From a checkpoint of a small transformer trained on Wikipedia.
Training: a variant of Adam for these matrices, 4476 steps.
Each number is 128 + 24 x the weight over its row's rms, rounded and kept within 0 to 255. Layers, rows and columns count from 0. Numbers have three digits each. The size before them is the row's rms in percent of the matrix's.

# layer 7 attention query, 384x384, rms 0.0612, rows 37-72,164-200,292-327, columns 192-287
109:142100110081113127127148205115145128139117121160129117140085089115112131127134134138115092158108123140109134126163113120141119142140127112136093166192120161085126123112113128144151112146117132154147111126113125132108142143080083137106104168142137115096130137140122134124156152131112122076
093:132118093170151148139107105133121094140170188093121132105184155138159133152120137144115114153135156130142146113082168174141113121136163175137163115132135139123125147097129133102136101104137118174151103097153135135120103104175140100173111115089119148096081132154121162154103118134143127183
105:130107118159107106119100148154170112090076114143140101174131089127106143103150101126154148139118147058133163123085146137097116150130106085083149124087129119126169162116142102117145138120100180164096112140128113131104119131153069102139140117128168107179103119159169127146144117117121127130
121:140139143071110101110131138140103124126111066109108121163138083141113160125107146127121157128121112109145111089147135098126176109111109171142133097145126102114190155102177136152132149117140111120122158125082137141144102151084090111105132161160112142139146126142141110144127168111124143110
114:089130132094095134173156135089131108109135139101145164113104167146084112060130135131148127138090090121155148146112145120152134121125159134121081099148151128133149090111118154120109125133103110105116132095101142107136149144159093137124151126165099157149114128094134143105127114158159177173
114:130147134128115127141153159165121163149118069128138100155150069135112168147130159084121132142119098127075138091137086134127134128114127142155131165106114161103152170146129119142151101150133154164137151128113148170117130100083125110114117138137110128106147118160147108166113133115105109138
107:133096133074139151192139096167126161110124144146123101155130098095133159108127157108116107097138092169098156053109135151120100145096158122108065138074130125128133103149108173102130092155177136180139118128096148097145145138128142124132093153125110109101126141146103120130127125136114153139
110:160133104126112105149161118107138131129113106101126158139129158138106177108146122178130119179129113098122117154154104127118108104109075097140126134168169123082125164097125134148153187122101164138052158134094133153167147120147147131181112106126148137145141100191119118112103131146132170096
100:117090164107126138161089150130119135142124139143091091158101058116096158128122151080126111102155096175072148068102099129122149127147128131107103156072132158091131132156129109136118080155150136171100112194120120126146084123097105129138111158147106147129143112112121115131128127158103165123
100:084114123131097114206135118116122122144103122112174123140075136106124179111156155104120077118138095161121186129105176131115104134153131088136118154084132078152118110131087186144097160122144159104162131131134120093139103130171105123123104119149103156169139134185152150160135090195133084147
104:126131107098101098166161122094127105133123155153086088164106082109068124087131146097133122130147096103091139106129165138143148125111119096133101098100137136135111147108099126150123146140105142149052158133071116133127123122128112171119125120191138142144124104116168129142167100137170137151
116:089105082146167128136133150104122162147127138127151134078121183135169116136117097161105111132140134139145121184115125171136107142142108093108144132149091135136083127124089115120099138103121139109149112093184136146089124119160157141121108090118131130163101135124095150135114109120126119113
110:107141115152122115100123146113079088147114091150134118114119139160096129103117068171135139164097133122138114161102165088165142109127122106169149096156128091133168120092132153173110157075081109113173114084135112110123110107148148101114166119146123164161119122120114112130138141147149119123
103:135111132109102120173131163108113113096093110138141124143129084149128146137151097129137099118125091131129130104148125088170173180138112106111124108104189120110164133114136133144133130126087117165140118150122128122088139161143094132151110130145117130094079141105136172152097127137116130091
101:113119153100142166136097147138099114108104116147149107160141089114147148143134109100119145115153116174135130102135138137100105131181104088079124111123143111096190093138166176132114114144169144179118116111150159125151133150084073132151140132160127130171152124149123152140104168151113167092
113:114109101090130137162139129100120164125137158143150107118101121126096151065125119136135111149143094169118114136135151134138137173144156122093099116130142122159100080158129134115069150124094132122107123137125128121128153163162119163095100120151130147124090148112126093144158124140141177173
106:140136140114107153089118096159114098101096123099150144104165097139141136142109094158093159114172139091156127113147146114142195110128103161131121073134182130123124158102155074123152094130129106104123087119152112135131151131125148106154117127095129122049140156078126180146116130129090109108
103:163104161155136110102077149166144115131142110150113138140149100136119143195118121116095144129168113127154134145086092128087105120138113104177145155126081156085124164144150109141141110181140155153133118130153129167118143115084119104173154124130146120123193104153136162112088124100128117100
096:085156142149097107110142143126110108130095117108154129078143135158143108136117112177143147148095129092133135169116151129154168126121135122149089122095126133135133128115139127145141158100035115091124158090153123153076146137122155115068160155130126143116115130064105113110142110158108097148
113:096127143093108131176151085124103108101161117135116141133077125125101127082135123090119139139128087102141143105112174106142137155103120123138132107100187095133164072099135158119149146140139143135128134104118126103149161138141148123131122129146120141103122132167140134148097183166176117154
118:137122129130087147149140108148110135145141098138148136107115106133103133092159101118137136158111115102142116150094141134119140129100127122128110095139171082153147142116142165145167188160143155132112173118116130103090153084125180084091131158152155154136086108175133078129095112132171139180
088:122077127096088144133128133129132147168156132154165143144058117125111134123161135156115088137131125139121128159134098118153093136142096102147165156122102145114112156141091153184151177155147152145124169121143122139124163135103133118103106141109120182074117089173078074097113111136135148130
117:126147137123129097141124126120115088137157137138125163121131133132089156082155128109116102146154102102096141132121200157095129108121108151158090166145139129144109135130117158191113135198139156133090177138123130114149112115128155136095129113149133137120094127183151146140149124151104113124
105:155140137123110091077108102155155110100132115129145141113168104184136111154088128101104141116167128078134109166109108141112151120150135132104073147151110117146122154192146117108103155144139141122143137158133139154116128108077136127118155167106118108080145141093127146130093114151111103120
113:094157133155126134118101146117133116128087107168132123162105156127159089155102091140138110087108146084128124158106129088115114128160126108101136167138105098121180139158134116136128107103156127127181119101165119141095091098128156123151164128096129109166166141115090121121100138135106099098
111:088160119104114165171140115109100136119155154097115150106122118116124107059171147093135126147121125135140131117111148099160171125119160140138079144090162123137131105098121142128124127137105138126098154143103110079149140130164147116062124138158109157099090130153113087131143123146153134194
124:118112141122138143191141117122113127152169149101129116133095134109095124052159139121121097145138104123126155150113149158135081163128120116139115123116140126119078105097117140134125166146106134128090146120122123064158130140156147126103125120159141149113084123150139127103148137167189133155
084:111125121147138156118142124121102184147136123119138127161124182148114143123099156132132161143099153098114104153136134115140101119152125132119165121075128166122109165131129180075137090089051078092118116124122127120118144100110145130128139170101122123057129093117112127122102115117082167122
095:106105147115118144099160105140128148119130120139112112113105121115136156112109163164080172157098164133133115125141150152149143153118075099107111168163148140096153167100148112138127122142150137107112114072145157130135112100094148122136103121105155121110128097186154130141109112123125141124
096:120130134090111108124162102116130142121161114134113111125079128121116144111140154152087136155118167154152114111128168131155149141115105100107125181154120129119158139062174096128149129094146117105126091062155168131138121112087121114115116097103144130154130126171137115130111114109117130145
079:106166126168119067153138166137116109097125113151120104084104114141149135116142088117144112094131134136159183150115098105120124134138151125151162136157109141148142119128120135143107185146182130166186119170153146144098110141171097110186128098148115127173138153113140129113138179138139144131
089:140121121106129143085151104119164135126101141121113143130156114145122130152124171159129130149130179126116093097161172123159159127082106125125108152080146128099139147103180095122106098107098093109087119082142130120126122105118141118130107154121156115105157147149150113147168154118127088113
085:139101108124119132115139128121187147134155150142087141177123140137111118121129125166138113151096121103157116146163140124141144139105097102073109143113121159100170183098146116119145084136120115136052110082121114090129165095137135125133139138084144116114155129167146102110168139125151124082
096:153140116129136139148088127122111112165123108135149160104143123093129152144147113148154142120145090118110134131100108131126135135184154123124111112128104119148103100152118153093114126121152149157163167153111136132121168140171157132124110138154097121131126151094118106107110099115135168114
083:148109099131132133139131126105129136190145116122126124173167175133139087148146096167116160115173107117096125121120117144115109113142129138112133091093119175155139135146115140141103137138083100142178122139136144138165133121160133127127124178127105116114183111138139150144096134105111154107
104:114116115096128148143149172095121163124133137163127126156083141139101131087119117147154126128098157142127126087145138124156144153101067114085087119150147106132139163153168120105150113156112116112108083100133130117117126100091140147092096130104129122098145123157142138154102083138129120077
108:097113135088114078136154164118125126146140065136122166117118136160135173111112151135092112139144082110140108078153128133143109125091123156171116125115121128136165144133158143173105147173118109137112132146071143072133141155107119127108114164121105143117110136171129132117117122123120126072
121:100143117093113171130104140137160129145118100150090104142143117127093167091167144141152129122102085112110127066166130097126131119101138176084103119116159149110110131141138161145159113141173150140133153109085129150120109175121127136146103101136130152112129136162112175127121186138100142138
103:121149121127149111116123102096045096149167167118130145137124131113115126131146125106122131137128155129124148162069136149124130116113128146112098131143125111163113118098148118112109125099121125122118128117145132136108112108175104165150148123116111144100066143100139127165132124117125100175
108:149091082133093139107143096132115089098099123130135119138166083163153122133122148111146121126121141075178162110110147105112159112151169119075123135106182087108178125120139133127124135113133151146141115115127104108095074116143144121157107166108152142185127143152157151172089138169140134142
108:164121164087110105145113123176119127120094086138136138152135077155154156112133165113088129101105108147103143121163145150127145108146127127114085097084142153117177148143102145124114137164150140108125163184102139119169100156101083101137126151187088147138111135156135166143117141123102152115
098:128144164145134119145129156132162093121162149089183092109107155148074084100164168119120109123159084099143143103154124110134115142133140122153116144184154120133121070148092125142120088165145112124131155158150145090158134103133085169107147125118115129100094133119129119078118115148119168153
101:125130138109128143093141141135077165121113068139131077153149068131115172130129131129124129145104128132124123085125102125095113085137142115118115111118103141110173169127141130140166148130183137155159134135105143157137089127082101126120102125145128144153128094161109073150083186142093124114
121:118121112166154125168107114162129163110149147097107133134176108120105148174118118069151136096133135184073132104103159155131063156126162112108113113096084108114117078149101156098087089140161123139175119122101156082116131142087144130146148166129118088126142127131102126136133114109135120128
090:167077101111104100169164091135112110141062103131076132102124136155100193065104177133140137130124129108106132157140135105119140115126100101127105096133156110106141109083130152131133180092116141120111129131120128144163128119114149111137123122161164163126091093145121134141087142151175128158
090:131107118120148150148139146118133115118124119127144118129098081115132112128124135073103088122137117171104092097146148140159131191159125087123095115099114119106149126124149137154111089154143125187130105146111151097114074125078118154111134122151134112121082089109126152135122132158129125070
107:082154119097115103225132130107148137174150126101175111124128130115114130072174139132090081159145099115137171147130176145111082157124150090113115153124109082122117133153096141161140142156115155153114139112129141094143093122119065096081140125149118116132119076169159110133139109139128084131
103:134122095136110128146113109118129080137138132119082095114115150117103101127145108088149100114151139110099132132104121127130156126129095086128121086116148135161113142120103135163098133153157138125128139147090140094111155111156122152110131102158118130135097109162129144117122109141145160118
128:110152102155155145158142163113151148130152155138144139086124154126130106128154122133139110166121163149163133166104098137141106167139128106085150110145104102154087120135126110127135136159110124129135108070160160124085175097120128146084118083102143096135136109096112127102117101104147127126
088:116186141129118116148098150138122114147141124089134085141113101119088164076117113098102103156138118144101157111091140121114123136114136136117065161144153160116061140130125136166130139096118144154145160121138114081163085110172093167145110108137147127159116146139146127113159128123126159164
103:059134125108111132172141112162126107098113117084129152164125079138123154091157137124138091119125095127151173082140124147136103155118160130091093102084153115080118136153117159134126133172132122180139128142092121110065122160096089139129098145113105131136132130178124176125129131124107133116
107:096087118096133160169131140116083128121130137120160116096125073125143160090188135117122089105114107136140134093134141173148131148151115122132111163108145106082135108160141137152100082161157152164099122113113165096111110142112092112136096134125126153136120126160132157122093137125106156106
116:057126094140127148183122167108144134113151142143150119094158136142116149067154101112158121127136093154126144155106123108140147156128164104095131121127142134131110086117103132161126125169073149142151102120117135118112168124125146142099104096129148138106150123129132119111127093152100138151
108:141176109138124135090108125150102109089106109086148168121142096166147096165138092129155138097110141107155131135124121144139158098144112170138119101147151150120133135112122146099145123121157122144185139116150117200124102147149132123153145140105115134135142161058128159144134128139110111116
100:152123149136121129088132164124160142148147154159119138106142104123141131176142119117126136135129130135164128145122103150079110121132120135110116193139128128139088156176138082141154118157103158169141139128145122158099126133067129138149157115079143085128152115126151140137135131092097124116
102:126154125123135146063142083126138097134105136110133121110141133130147100173122095149150146147115135099204121149129103104138135098144131158120105141150154114132097149130122095125121130112082115131143131062156135123112143129173129147087129110114150114125163138085094111108156145147099144146
109:111117165118143097168134134106105068116164118128086133167087083151084162070149157087120114133141116078091140132140138117154130150098137111120094087121151158143130081088131144121145154118126152124109131167141131097149105137161092138168100137132120127130077126153151137135139165155157122147
101:149110111117120136156127102160106120158142148110115112116144157120141155113106129111129122168118111111113117141106171163154114127099133112110131086129149084102128122124084103090149147128104170141104141085069109079069153085153143134106124112117162121139080133169112097171109113118157125179
097:163141112131135131076132121120112169168163154141118112148139138120172090155116137128134146142114114126135089152133120120108109113149123126104138122119105128115121168167092122107110145089115134118144121086183121132122133127149169138161137115114135087130145106095138094114203124118113111128
117:106136128126147093172135161090108104135139124129160139141098158131074175077154087143121096169142158097110139188105150145119130120117092135126097094183140170157135119097156159171125158135167135124109137121141159143159089108156128121098133091168131142145093116156144147146150156144131114133
104:095125080121109104137142128133132125130135128136183115138125118127101149145121053124143174150151130107155171114132130135061133153136096144135095132128123088132110163152135095129146123186115154165147139135100109198100096094083157128107130152131134156121130145155119151193079129136116150159
106:139150129141135153127125085131091153152116129116118130133125106116162120135099116066126107131104143154126151117090126164126125126126134136085105138092131049107124135158180143110076141140165113159148123090132114129106094131159133109147162140101142115140167132146115116136114171137147071154
100:125123148104120142139152085139133133104150130122147105149147180130105110128138115151148155148151102084161113128129151138145123111128174128139109148126147137116143085082112101097090124117123135079113129136171127091148129152173119110151143130128127154102145117100114091086162127127124117166
114:118125171124133118147134159135122070118147141165108133112076160129138165035143175163105086133117138102115125138153192111112127169128084127167128106138138118121128116099129140145141159128106128101063113112122108078149128154145150137156113118129141130115025130152140137115184108152157142125
084:111169102161153078109088154094113133144098090112115123110166152143169123124171090155108105118143128111116136177107138141154098122125128132079135138101144133147144130110127124160096133168118130118135105113106163182119185116122181096171115131086147110168136120157093166156077173105118137098
080:125104135080123141108122160130181093178125148151128124096165101106150176144164115071119120106201118139123110130155088099107099148063112127112123136114139129158080120098126089142098109113118150127131150153140125144130120158106092137152106183100161119134122141102112188103146140093123109135
097:138121095111138096091095195124154154134141125113143137098139145117156138111099120127123115136169117160109119145193134130099134157109088133179150080088096089169138107103116109133104101117098177098131133109111131154116166128090134108146125140136165145117119129164107171131092148106096085100
087:108129095158166080146093139183101149175143096136124091144127136125114156112099120141109158138119158129157126090121114109125145144139132097155151112096138108145159090181121130123135122096156120138129107116108123139108089116144112125085090117137150117095162120114114108112111166177137157094
085:108073090114139117110113183128161127166160118101120148120106173121137110162126110173153137153164131185100144118126124134128123163096083120170108131118079146159130151136126142116150116074106154114135085097166133168074128113169149121145126144121142154083134132148115147133099129104113136084
092:138122131145124143112143116107157128123115170108110121081134087146139127120137136071151132134145120140077145152186109143127133178125107151160060118121082153138106119144152124115127119099104117115132109150195162132133123115150147138137142106129142149093133135097164149147139086088158091174
105:124153108141116125155143100107099155111118094123141146156146153132110120138121092169133128146036126093131101124112137126094142128171112093150149108142137077087189125131125168102095181149137136120147135120104095127130140158170168131140162132144107107143151117145124091121132136156108167105
092:133122106149141128131151133088110123152124093104150153082183144112146112122115094168137102131078115088107111176101144164163116113160139117120167156117150073127167106090130149123105107146139124159146096109117072154117144127157152131132155111111099110177140112148108073129103131168162149087
099:125138166142100161138136109122119092091120177119144130148116087132147145130119127088092101101113117104120150115122145119082155125146139157123108123119122140125092128119141142108089121135109120102116109121140125157157113119137123119173142175134103151110107154096178125138178097133182159170
075:095115153103108162125113181112121148141160104102113153114153134138131146110121133126103148137139107144154118094167110108119155139148097121133108085160157133136097131140135122165092152111117136153085179154099130126089137156051187120119094093149113167094115098148162134105103175186131167080
200:097128106158167132175138142125132157125164188150140118100119135085131111139161145099164103132147136144138143126122130157123083169134133109120163143136114123146065097153078127122150131164123178149127110127123094127099135095139117128143103106098137101139124089132129167144111131124155131133
102:176119132164151148179120121160151143113154140142120098095118122111110127085143190075128123133128138089091142114145186145174123149111114153113147142124136116103127120131130125091163094136144156176132138112136142088147118110100096123107161128131120110147088168161123156191145123091167108173
102:139109134109107140122108075131117097118121128107141125126131122107118113107125127128121166115096119111110111147103166133099136087149164151115094122086088111120157153123130140122122113128131090110135109086128160095153114132162102136150176174153116118108138147112102135133157133126067131170
113:111163160136100119099083087132100097126080108132141136097117144163134119136096104118118159088122140098123121154070147104084159086168142158123140114121096101132140114118140144097106119119129089065129128115121141107165141124147107110157167135133096134110140169110098143122148140128090124167
099:192107081103140085068099090127133143147130120140098141142139139126133145177114159150094120174154126139172132099172130136111107089091129114154132113061154163069144145165131123101114132141144126148134140150111148138159134136135138099136127134161122125124144124152121092128101133132132126093
099:160127134120120127119118137134139142129148109092078123109108113115137096164100162121096145148134108166110108157153114105160163105162128140166109141119135175144117147158084093173097096153141123086102113127134098114161123139118179131143108130132123155122110120117120133098127106155139174115
096:117137151101163145125130164085155137133168134088141149106155069131156136087150108133091119162150142155162113107175120165137130172124109114129111157117153171136120112149105117163125140164167146161142147148122158127115130131124141155117074150112133131149109083139153134111124169145118153153
091:106091135098151125115126136134110120137165122111130140131119103115142154137091142104093155119151144140113118100118140148097156116139104144099082102121146083103143141154119114116123116099145117143098124096150121124147073119120123121196142103111130155110105116123127140154145112139094153102
114:103090137131164139149143163121164142142196157126120109104110102111143100162130125117121122145182105177134104134148100119126095153110119093120138166109125149131093130158066092149116121152150167157110150121103117118105138111095153122112089120129156126109136097141152118125114132148135146134
113:149074130139139083145151104120195179145154129101120110146137139137131152166089120118118088169158113161100187132146143155130068128091114127134130140097105156091094164163119077103141126140164157141098138134128131149092097128139103118178127123133101128122136130140111108167123115111136090160
093:149098128139152143082110156123098110150111138122128113124112107157137166144127106163122153122133141131120121096118125144122180116142137101146129124125112103117112178139118085159116130112139119103076104144126096195144097139141150115149119142121148144126138138098134106137109123125087122127
091:121084084109147130137113117107174154142163132152115138145139139090145152156116130129132076152160158146150154082137086163152091120083091107117118132161145148120123157140163110121119134095179153143136112128124144170105125138167144162090113095125140144136105132152107137180083106138140136115
096:145136134147125096119137124131096107112086128151109130136129123164126118122114111138167137093121145077094133113100145101146160099127130153145162133116107084131160114079146147108139147110116102083162110115140122111152173114162097114149190144105134119147140163113138148146136128078153077165
094:148112127123155197111120142123106151129172152109113123045138136079112104117131177132087146152132138132111106120169109150154103138101130155123163118094121138135078092151105118104113132119155123081088160138151132088139141132142118135120147139149126148052118107133083122150109185105135136162
083:119119139144132173134124085170088144131119134114111142149110149127122123125088116105111129094128123145113127101131131094128109120164139123102115133128134084106132190185086116141149084107143128097083138103108064130102080103155135107128057138165119137115141121127103139184143128121099122118
087:176148110126150155112114165098137116164175132121165111088140124116115141148190077140135108156097109119173146104139093161092109130104110097126160131114128148081119118106143110153159118112152130154085178136146130123131164134116140123127143109135140131144137107121144110136091137118140115126
095:105155135130119153098122119149129157153101112175126159101108156087150101128112145154142142121133158113174080150165087091145129121141114143138144152187106153130128106096126124131157143106141135122140127156168122094133120123150162141131136118155151142113135135131104167111164169132141160115
087:178104135155164141150136136118144118121140162090114135100122120118107160094111137098147098128143095104084140140183110138194113158103128110140081112134090087137120123164104132138115122087121118117139110154092110121150141142133088164092101124129128116144108122135085150131126124097152141129
109:173127115145136110083151123152147119173113128114125105142130152130131132191122115166154145115124117122115109152137121118101118092079114161150189146115090168144163145126149075118110135092143141124169171194134138172163148115116129120137191117125134129112145144090074084119111137091126111124
090:145132117132103125109142105108165121137113139136131113117092134150135113120143130155118126143106116129119153111153149110085097116152178173162175128087129157138117128138118123102138137183109147082142143075155098133153091122150147095098166153102123117105149151114144124159155092100108080192
096:142134145142154121098131182110149163139118125117145140136140143137136116164116076172137109124101143091158152151099120155122081117112115140146205076159132129122155151098150143149141128104140123070156122136111142164139128123135090104163169119105137130126123117104128143105114130095155106134
090:121110142111127115145135164128168106104161134075129110129138119137091122138149151120170134130148134105130115178152120141145120169133145108126113159113136118133111091116147157119136140079116151178130135167138116170141160135105149108119123144119165111156120107125101098119078106110123153076
094:071138146141110133186126164128141141155101134122143112151078139142143085121104134126140129131105155107132163132071163167130114147171112170141142136089124101120117160142139117117137116128087112111124113155133140096129097133156103109145166133108094137151097128128153153129114127133126106194
108:138127141150108137168103175125136149134163100161085114112146103137116099083175127148126134155152073103162115166134120089098136150118153127126122138158111126152131117158120139171147123132088119147122133150100159104106123145089150123107111127120127121127173095166123151120138154109134173133
119:087073111117121162182131161095121132157162104128162090154135114124110127091144138132125122167140115145144144121138152117141160145126109138144111130113131102116117096104152131135151104112087129158116135145124161100103142134077149147089118108178121147158103099143133139128117164152160169131
091:143144129127139111078126113162140117126117115076144126119104118140143133164131143167122155133084148115143151166169128107132102120123126156139155152069151154132130100121120099106114127110155163129150154150157125182163128127122169123170148131135145128110135154096117082112122145125129113133
097:138112125120160130134113117117108124076138179122158116100146118140123127152132127083176130105103173124111165129118156160149090142119143154131120114114144102109133140155132117078063104130165116106127114106130141153180080108142095130121164133099122130099115170129119138174126107125121067151
093:129118151130104159172133130112138145139142114135125141106128157147096112107122102151079160147102108144136125148058128158141119131154163101117096129098083142119132161166142153053099128083096090114098130089140145152105184075129147144131117150135127118140125083154135114121106135109127161124
109:116112133130138126137162102107150139154090119085101117153058120140107149156119128162113165143145137164146137176080120123166116135118133098112080144140140107078121165142159106112107135102134109124146120110199120124171128108099115117155129104126149107140113090153128113184117105099115102120
108:135124142098120152165188116116124137136083115097163098122075130128064118127117153160104168157118130149169129153077132163138128147141126083119079139112109134085140136126159093068136142129144107118151110095153124128134123109110116093173169113122159116112079129153108115180114068112143120160
088:152160132134127105145108133133121116123109110100146109107116126140165152130155132124155127138141139117104156086152094133144101096078099135156172130185151126138125102125082129177121134111159136148124141172126149129119122152156133119139130098144138134137100155097104206128135169099101170097
105:127129142122138144140143094112135110140076156115132112146124120116093140160125133126145158163124122149166116149075128125138138174137128105131097113132118126085126131102155088072136124094095068112152098081139097131148129092107128122117151113111140112128104139139132102137134124098140108153
092:145140097160135101100167083118132107127091157139112126138062104147075091155142104147082157167104132096126100130101111144155162146099102107141088112076109088121139132109131139077136153110118061122117134095137064104116140130173143098138159106120165103129115133128148142162118129114155124113
104:124118129111119099134116140130147126091151129154167148153191162108178106138125089123133114108128112095102117108165151122105130087117130133142158140138139115115158099109093141131103114135134147148097132172092148127130137137124117140120113171118103150122188136098160100083124132161124136093
095:129111138089127142108117168113100118110162128135100126160158176144153107098089096091142133140141098151121087115099090154135135139144145135086099141114172158130134158131142138162129134086097132124154137111178118175139142155139129184098109135108103103133165092118151117095127137145136154111
# layer 7 attention key, 128x384, rms 0.0584, rows 36-71, columns 192-287
122:108140192106073117162121087161145122082122090131146150118133107156123125101128166123128156069131137110132126120128174096157141120142141151103115149136147069111134121135157151138090113137152128100115163137120109085129120161089100119123168164146079176110146156127115141112124149138147134118
067:121159161156095144136131126137140118115101171141138150121126090136139118107122122097115128113179135109120135121156126148142124133129113155140135149103161106146134155107153121149122154166136125120149151136139127138108113148105110158097090115113116132108112116092194149174120144129138152137
122:107143084119137107134130163124147134149162151140159103102136132097094149151147104141140122167125134118089116134156141149109096142099121080112158156104146178114089081120111100118152157140145153140114129101132118148116113125075131128130150127149160091146147125159126094091163091139115113124
082:117135109119168131137110125093107086116176161134111112099135151111112110118122096083124108124114123117097117124137124145167136137126142105108142127109136150106102131122080100106097085077169143165153126099167147071140100122139121117125082136110128120138127140109114151141155117104113087139
083:095103179139110159128119118134102095067063121133073108108091075189123144083068124131114118086178116124138144117128137146126168138175123116146105100087119094155131169130122098129126149169127121156174131115107137133117103149095139124145092114111114116102096128117180149186115142137120149149
105:142170112116093165087130115104122116163118113083164140093134124129138158120178087125128101131113100142124138153124090111131144117117132111183082115133136159097153123106164103105131123129133140143114176168173144204185127151125148102147143098160156144111158154121117104114099144110109118106
141:171127155161092130129096140115121121116091102149116124125135089181109091111070135127091132123149134098147124104115110094107163124143109158153136123104123114137150180171144119155108144172117124095143147091118144118102114124096114111115137154129117124118119159112174146110099127124124123137
101:086097115183150161137095110103103095117146174066128116093153106106080136129135090101120137149144133148173122194112133167126129144132096112077100116142119109142131107148106123128102125137136124151096150099124118161083130110106141102138101169122154074130137118100129115116138159128127174148
101:114092111103136084154125168110140138114089094141120147159133116121111113161111210163132094117138111087075103135136189110112165131135130118125130132120116098101140152135125139156119101090142138150168148122078129106138088145134135099154132103177075169099136148115157153107133110113096121078
079:133145119164128160102115176134124118124107146110111097096166058161097122119130134140121118162123115121123124098106105089117180124140104144093116109120134128131138134093132130124111121164135135118085161104129129138114133126117149121147095122119128110123129148138169199133131153138115166169
101:141121125077146128133139109082131139145171176098156151144155141085106144111132118121107072171135091171135136114115148151128126153109106106111127125143095181091081152121088108159098116095118158149110177106150126103153130121133131138104111130124119136111119178113132117114137125125125108144
118:103107085123133152126127156121115150119116116125120132109138108120075139116156108127132140181107131099138123153120139135120165131138128135142129149113162135190136144142148155134139110153117150146109133144136123132120090101136128112139117102173137096111157126166161145123079115109125131113
097:140137079124175122139122149102137137176192141117146143126142202084155135172142130131122106175107131144150119158130118130136107144108144113135119129149114160115095095147137134128111128083136114147133127154132132140142149137157102172114173118133128110124151142127050110101133114150116149099
087:117170160099100100134138162116126120111114145167148124104123139130123151085138127081188123106103145105132143118132151152111111151104169168165128120083148144159139091117166107150146118090141148112120118167152139101148136153111102144100172126170089123125116113160111134113071153139170091145
105:085134131107092147131127103152153118116103138090150147103136087136104133114150167111117134100118154141137138129163136105161123114123138134109107165105156104150135161127141117131074123124178121090151114131139150075139120135110074109114106169137124149123131143117151174141146164109130091183
090:123111127143126168138111123149106117122094146107114077133117081142135138096147123147111111106149119107171146117084120143132140150172117086137127131101116093113101152141119063172113107132152143153128124089143136100121110138172164111130042160099146123110093150106149124180107125120115113163
116:130150081105132152127111125096093132123169131082145143114127118095126135131212119111154133150137121154158164144126129148135150148117119108113120137149146139125081111080128127145119135072158164173102151146143116115148138114135166129147113110141141115141151105120122107121075142155118120098
110:088143151180102154131140140171110126131077083148151163120130101148151127128101138128145150057135163114156125116117142067137125107122142170180140127123138083154148149121117141126122145164135119120151121133118154159105109139129112119146136104106151155092098132098155153165137128105146133183
139:126116147169132134129137133132136151137124171145075120101115135133120110130110126142119142156149133120140104155129073123141116170121113099092119126139088155104113125176120060126109159145094112142148106120152130114104142142105140127092111122078180066110123109135106116129139130112099122119
109:118170119089126170103136120118122142175119077117167171102128133149134135149119129129176130108079138141154142160161138074095128116097133140114117131125143120131194134108148146093158096082134112118152136178127161153169188132143088152123173125147110151113161137117072102120129140087129129118
111:108141127114099135120084122113112085127120125077133151162093125126107141109160103104144142113091131129103140109116152146131141154112147149107126144138147103141124135066151130163134122140145155135124155079136144144156098106084157074158106125155136160128109119116161156142126126126120096176
103:106146156167146138125114125101113144068151115118150137118127133123108103154135127137136139129144111093167127164100168137133117197108134080117094137123107156091162108133098089112139108141115172166112158094118157095103125140095188126084119166178127104151137136172123080109079102139158127115
092:119125130162156127128151141110123126124151138093141055154101153132122117169152127140159127139126098116157113158136093113144104160121131124108122127126099154103129104117131098087142129111132127123135143123173126140133123143087178145115142118082157075138168121145160074095098181073136100128
123:138106115119125133138125179129114124128140130115136149142126088119092154044147121104102105174125148104140131096143188139139097156116094163155145130137157143103112142129095136118150114180121151117111151151128099111170081120132154126102124128159137145143080098184161147159131101135140101163
098:147143136145113165127123161155112121141155130143088144095139142101092105118129129148134120127105140145108135101127115083148115112090102151129141079158098159100161140152106135131152122146098129136106095111132062124107124119134143121077081104091156103105158110096135095101142124147130149123
102:143104129127100141128112141139138140154117152137108144110148090154128115160120126159139081118084122118129138144151146154127117078143135186110178092122140146098114163087131154128079114122153112088122085122133134099126139111194093074125108149086119137158140121125176126144147118133128106189
113:147121144076101153119122081119112132138106097113155135154150107107117128090140113136151131123100104112127139103099135135118121157131147123133089141132118142092150169088134126085140124116138173133076179127140124143147117136119123114165116121156132186141122103139132115121093137084136081115
112:092138122081146112149103132102147102109125148099164131146101127099126152129145189136129107165135129111095131124174150171121118171144103083124086139116156149106131105098123124106128126112130186129144169121149083133154117126069170167146139140155117129157110097197144124137122138140123121108
106:150117156152126131110127117162127139107114149090105119136144081123115164114146128122131135110110142123135142097161157102151130146114142131162091114165141140141133153137148080092169144133152141129130159127140094145128090128136086147126163135153133144144110171111131075163157107098168098159
089:114126113176130132180119145101120132113175134141137149115127132133142140134135103131155078128170071122106141139105164129089137126112141115128128148121108134129117140139094120108095116098110161141072141111102140135112134113092136125097117127149126109110158138161106153109116153121143123146
095:113114112127152136129119089127115142121142093116107133147128121125128145116103117119125131133148147153117152088077116132081082102119111122156118105083126086091106115141112133123146121129104121141053094137111126122116095110141150110117087140124123094087159076124131149145137111142124087134
077:172157118113110126138128137115174121091122168121161119107134108083098141121118113108140151124123115108104125128127124151131130131116160134095129104126140163156155107162127172144102092218088095116191144122153155123125144125146112118133138143122119141132111130115104158101114079128127129122
080:121093109144147084126138100151125094110129130149116138170139102152146128126140099107100125123174136119136138154078101150101125104168106124130145105154139107159127133129110136147143127115133128116090121149099120131099141105152150086127098119123143097100168108147146130126132096137131103152
093:107096145170112107156128156123149104145172108166132198162157140150164095124116096159148112115177085083106142149083114165104118095131141150117149089111133130136108135153139132106131091140136094062091132155092113117083173125100171107128116126109104095116136124139122104145082144131124151119
087:126134174115120119113131142137137096090123132125118107137110140133162089149083142165106174115137139097127098133178117161164121162141133158147114137159129152136140113115172111115121131076127108131215126120196141107114119171102140193101135136094116135138111165110162143161123139117172158094
092:128158147076150125114116097159109127104101153112119112132122138118110158081144109127147162125111147090143131121127124133119137127135091101169052110133106094104109162151178115105159141080112135126120112150140113117094131139123158158119136104159173142174158186131088061088128156165149077156